{
  "activation": "swiglu",
  "rope_base": 10000.0,
  "init": "trunc",
  "seq_len": 1024,
  "dataset": "wikipedia_en"
}
Each number is 500 + 25 x the weight over its row's rms, rounded and kept within 0 to 999. Layers, rows and columns count from 0. Numbers have three digits each. The size before them is the row's rms in percent of the matrix's.

# layer 8 attention query, 256x128, rms 0.128, rows 100-255, columns 32-63
062:437517489522473457481520453504504500509512508501542517473477472481511471476480537497526517510535
077:533521492461500508546497457485501499477517489515457499498534485470509490547527478514499465505501
072:534498468514529472522485484526506521502473513505528505509513540534488504510497544488433495526564
109:486534505478475539464533484501542445489483515533461481533483441485503509520499474507464500505519
127:466448516500528520528498514496503536534503454531518495487523502476523525480473504516499528530505
092:488513509504496476500475510529520481481487461513502502467524486522462495457466493525497523448514
095:479524514492523500501542471521526514522520485462489544521481469540525479502517493544453526479502
109:487493513528476502497515496497479493449491541496550465509506515468482507473504473475493519535480
098:506495542501481499489503472504498517487509492472528546486468533487513466488552504481494458515515
116:509538494487464526494540480479471496482503481482506486496455472498463532468558576456475510526492
097:529512517468416529515469546483509464487504525485483467516482452522504469504500512471518476519481
125:455529455478449469511513524501513504496505535564462483492509496503491555516526496491501498500521
067:512505510469505515490511468470514497496506516477503530517509520534530513496516546497513515528472
080:487536483499478492506497483513474510512539521487457495483516484522523483528516523533500483504513
062:510558453498519506498529493509494495480493563482463551501501489540486518466493494474504482511515
075:526512507511489504523449519421528527533503509511482514521503481549483498501488485471516501495485
071:490498483512515485525501509477506479468478499535484515524548491489503489458530466498496527511473
081:483513506491504501503509479519504562497510497508504476492479521454520484546509491500496544474490
100:523492494529519476488502508508477494513494505457547510474511518448489469433470519485521484510465
105:497517469490487495514499509510508515497509527538468508555473500480506524507506478467507486560527
091:516504507504505475513460499499471514499502517530495504472523533484471518480499508488543481510531
124:506494490545530501516494507500488481453516541508511485514530514504443527491507516486513476499491
107:463504473505526471448489505558499504504533482485489512539465474520485505499491505524474507512506
119:481486506468535468479466495466518528503481505504455511540505474487533497484474478490491486495540
109:480534464526507488529487494503492499468447512517507544459527527546465492459534496497500484470498
119:496558511491499516516510495452487492474513526528461463501483477466524442482494501480520537492517
123:508478516471534466473480491506495502548449459514498535490526508490474542513530505528472461488477
111:493483465486482507457459527527507480460494484509497462449464460497495506501547458486501482504524
059:500502453553471512487503525459499501498478508516505485509502473481487506509515473536495515485512
054:561515523513499498506519534524528477510514485498486530534444521517476522519511448511479486455509
067:522489488493503524508501535485467526497490528467493536489500468519445484492448490489508497490520
066:550474501498519528519558503510505501548526465486517508503503502480504473480471473478507506474542
069:491528527486569472468520502502519525501517489463522501531467494543492517475473511519501519477527
073:502501534457441481508481484460463508515522509541516489478486546500493508534535512496510483484497
083:558467520463466515522496517550514526490484523485503499464552533474499469530519475493504502516468
092:461516520483487483473514496466500506498536470520502504532447491529479469496453503536526472503500
105:483443526467477514502505514526506506533466487528509474493514461498540546498502541472509520532461
109:528546468516504537475503494475514505484506491518484508485467461510509479489497499499505515481495
094:479512524529535469520533486495538501506499502446481546515457485511524445455468511554475533464503
112:478538519554491486500512531521490492448475558499499482514500492463490508506466471488524487532500
125:561493521511507489540515494507485522481493497468525517487484506525490441479496485495509507477499
115:501525487522472531517507476454487518473511489489501481508504458516482477502510507473463534514485
107:482538457509430523497535516507499495504518534508485459529500492510501467504519531446549510515501
106:498528481479518534503480478510514523497533517535517502474477464489465480509484559501502493503490
051:449516527481513468500509497512471471479507529516475479486472494519472516511508549518480534479531
061:510494443553501526472502498510523500512461524514523482454475495461448519492497495506536520494500
068:477481516498500495481502511521522502478522494514543507496492545479515512521513460442503534504466
063:545509444546508493491497492514523531491506468456528548506486489506511519459462474517507513509497
081:481491469523524504485478471462504501481477477539498449532508466502509509513539512497521489519500
074:524496505508486463530530524555464492526537477476522526460476487536509514451492481512495510489551
069:514546514512563508488514481475492537504495468488502500499520485485507499451497530482501548513525
082:499501550495463523501472522516505520475494537504491487457561508463520461527492464512526456530477
089:503504502513503503495478483525507509507494475502541493479530508506526453507464517518492542476496
115:516509490545506510531479470525490497483475490504514468510514499499470499517512495491521465503467
117:452471506493524482455453508507506538535528478500485496523475466490486524512501493521508478512516
133:477465503523526498502500532476533576500478496488478488535446520517510460497464480533507510485527
123:487493510514462530502500476472484439502421504528498489482546509500461542480538492475466480496513
115:488573489487497542504532472454471500494509526513494485475490502476491446448486531488480505493519
117:495491514509569463506498510495487539544480465499533565486551525499486498461495513511485481496482
114:475502477522526477473500526521542505468504465534547474483458483510512473475515469524496524505552
070:533512540541494497498502477493505534548488543547484498460496553467476519463496491514489537481481
085:536483556505521489498525481510492522520504521461470497472494546478484484445468549516497521486511
098:512528548483487499495491485529469500504481526473516520466479563471504516492501506539514544456484
072:556495551501516516511538496476492518514512460462500506457441511504468525466512527511486514492481
091:439547544534473491523495469502486466495508529477517503497499540474465487491525504521481521465497
091:499463474488455502517500481506487466462506541522499525518483488537507497533511466505560519487496
117:514497477453454520512504524510490519508496539483509452498469486494527488543553512482461464535518
098:465488513495501509476542469493471479498508497490484530546471455494518510480489442542542478520505
114:521465511515554451518479476521531520512496484512552496475526500507518499526465488473477537486498
097:471495502501490511507512510471495499468542481445508510499507474499507443499493459547516509466474
102:500488530540553453464539485488508485513497463475506545478482479516506500430451491528490510458501
113:513520491498494500475526482505518480470529528514509508499516506506517509486493503497509529496491
092:508511537496450571491488488509467503540517500461498459501469492419534531500523512492480521505507
104:495491499528524452518542524510568521482470495488486486504512478522498506489465532467467534478494
108:485562486502445544492511511504514503474460511518529469534478461540481472531510484471553475512499
100:469481496526534488472486472494487552524524512501453444550501487497492512498548463473468483514521
061:492496498510528485516478473525521497536499501499477525470504508581515530496491483493535503481510
085:470544500496506460492490489495456491505503531496505523480495526561535516487503495540506473482546
086:429534513498503523537500457443489490461474498516502527481519499509510482471552508513515464490491
083:529520482510509491489544516507495487503510522515474545465474492527518492447457533547448517506522
094:478503470515476502529497476481496502488471478517469495522506471517510499512494477497533471543505
101:537537495493490511501498510492493509498525450478480480477468524510491479512492491506488493480549
104:539528542540525520499467498551486545502529498450523490457531505449463505478518487490451502478449
108:483524462512494513464494525498481535493489518517473445542537477501547498539510512481503481533529
095:493507507502486491531525463517535522512486504472522535469498449524495544467467534553501455473495
085:484521477516517475503455463497541496467478527523503469473544477551469502478518521489485454507519
099:452500479506524472439482495522486503489475487537489512506534469531496505499489477473475509537496
092:489520495510497465498527516488530496520525495476517480504468485486492511496451523516478460503532
106:491522489549496515545532496537480443512532498518540494459503495454499511421462502494495506514536
098:484503501519475496510476472463510457487482493501461446499504495495497483487498495490488543503457
099:510488501500496485509483527506478545511469463513511489525500485490506485495488506483480477490506
098:492453502487459552479512515447470497493537473504512493527497459497507508524518474556471529530493
072:528503466457515491543471522507489489497484515468465528504485525517489524464524489536486541504508
073:507514466471528521508516520480490572505502484522460492475494504565473496490484466506502564466508
088:526463527448512523518499509520489533495514497473490510447509531508508480471522496527487508482494
090:528510519470509515548497512549469540497514488511479509451494511511509482509519482523485523520512
095:498520492594528503500496504468502482535485492513503509493488466504514481437476488498498526497532
094:481496517447468507530496483463459528456517528565525472500467495500488539567517509526514528486494
099:544478478461468489508485501512461513510495477458505505475538504513532476515520512526464501502502
100:471518519505517486480509514495531502514538492494457491560500465492536482491474486529479475461507
124:466490525498503470516515494486539511534479452514513500508519510484524513500478539484514523507495
096:505569513519475511513528498458485481503475503515530494513509472514494514500504517514494539516472
088:501516515496513472488505498500544492523501495473499522522447476509537513501452497539513492505490
133:495512511525539512481470493460492538479503512502494507522508509486489449489498465452532513486479
122:523529502499500554502533493498450567467493511492505524479521485517480515486527481515507479511522
130:493512489470489539482553496486506476479481511485489464508493492489475508497532564483463545515517
135:506550494501449476516502487516549490461493527519512461505466474513500473548516498462521481491491
116:481520460510496476480504479511534513490526501496521497509485473561444505500494534516482443505469
099:526447467457498493479433507514476465475488499430526488480515490500502454455525517499480506485489
084:518496473439504508529450515522480469532475506474506506515523540548499486481514488491481528480505
085:535496489480466478501506473478501510494472514486506477461505488512508451493523485479517497515497
084:524499454439502494543497488492475505495507506438485515507503493501511452452558517524497494469532
100:483536542544514489474474509514535465524526501537554506518535487506464523500486527476476464527488
101:518483478518490508525522500491471519497509484522500499471467491534513516488534502525521538502503
088:514511461575494526493490507524495550511485512507537484500544498492483471447511538494513539499479
098:470491530535516504444496471522489486484473480503497497527545505484467499474469492506495495510479
113:513492491501551515480452472514526525489532513491516489487484512469457503535505485524483495484496
118:494517476549513489501497458508471448486481513483506495477513507509437500529519536468534457506489
131:475480525516541445447482490522515527501523487485499529522457454503468499485471496501512484492479
116:513504510525524472485507476516539510541462510478519508514462504519472462473530495493475492477551
136:461541503525514524531538462503482488471487485536500525494537510532452545446511487510488472474534
132:517522509502493487559506461506504495496517534507470483459489494540491428490482501484482514467502
124:505498495453510453516472514507494548504465456512511515482551510488497548510504487496483501510435
132:478478506493486515467484548528543484492535446499515475437472488489534508513521445522520533489529
091:513509508516482541514499458530438533548456500473504506528498519481469470477490525523490472488511
095:499503523507516509480509462523438502560477520474526511511535508505475497475475521526487507489480
099:528496490509502529508487471506452528488524542466501486524527553503476506484522515520456502443524
109:533477535507466481497520518523509462550502550499536501540508485508538491490491536501479535551487
095:494520507517539479532483465488477517512539461470489542486494536493460495490499524512488527472541
104:509544523496482511499478454479462499503489511493532479463541485501525504533519515512534481507491
111:527516460465494540513490505474482513532495550507541494500507504475531477524558512461488503521513
115:453513493473560500476487479485525511492494475501488500505458493478449493499467508535472511470495
108:462487532494515480488515500518517516486510474505519501510524527519505535521488495520529497521465
088:522496495466489482517506491457509485464538462496504532484523454537530494476470529520499500468498
083:471523492523515516454525500506513474509530486455520499492470478527501497451475497547482524485506
112:489520480498530501511511493496457478489495543543492521490504508444490514536474462481528457504487
090:514502531508491490525500512506471495491479493488523534497501487463491527506485513473456494491500
110:520527496507494493508516496458464477466513497479465489529505456523475486428507542495491505526501
093:462544502505479531496493503493519508467479517485496479497432490483498469509503489470517526506526
101:438526485531487469522525546466497505509500488525478515537466481523485460486495515522499519481494
093:510487497489487523545490427524521497488461514479426515508493468523513465502565541495514512487477
116:460498498492509546527480421503485507511436517470479532506513475520499528466513539533466538493498
100:502456486480507497506483467511493506488450526508488510488514516462543465484542514514513487507480
099:497460495492527548464502477494506525493449526448513503502455506505485505459507515486451506496481
096:469538502563470462484513528530499482471507494540489507515462490471513504504463460467525472499534
105:510525455528509501515477505487464519471495493525503467465503518546489534500508551505500557568493
099:460486526488500502546504471471503487534466515488491521520478471456497524482512539474472510475472
090:455474494524515445486488531518481473465529464517482478476508488498503478486489461505521440470508
094:502521457480471463503509505491504511487536448486546504499517511503478481496482532484483510505512
107:471480497520490479505523504497459515464515470480520496488515516477453484521516525500537446499463
111:478516531504518456464470518530506493505511494469497506530473478503468484481515475511515450488466
099:468490521534523480527499466481524493457477491501478506504502498495460529507463484532501518492507
091:482544485560500473516514483480511485491491460500503512493531495498490490431435504501506477499526
113:514540518481480472494498499519538481478502502500456469495472518495500445475506531490506557479515
099:472472475459536514489452481464501502517494476502493505487515495459491526500486493511465472478504
101:512467475468483523522451500529513449477529458490535480437526472509520484510503492511473483548530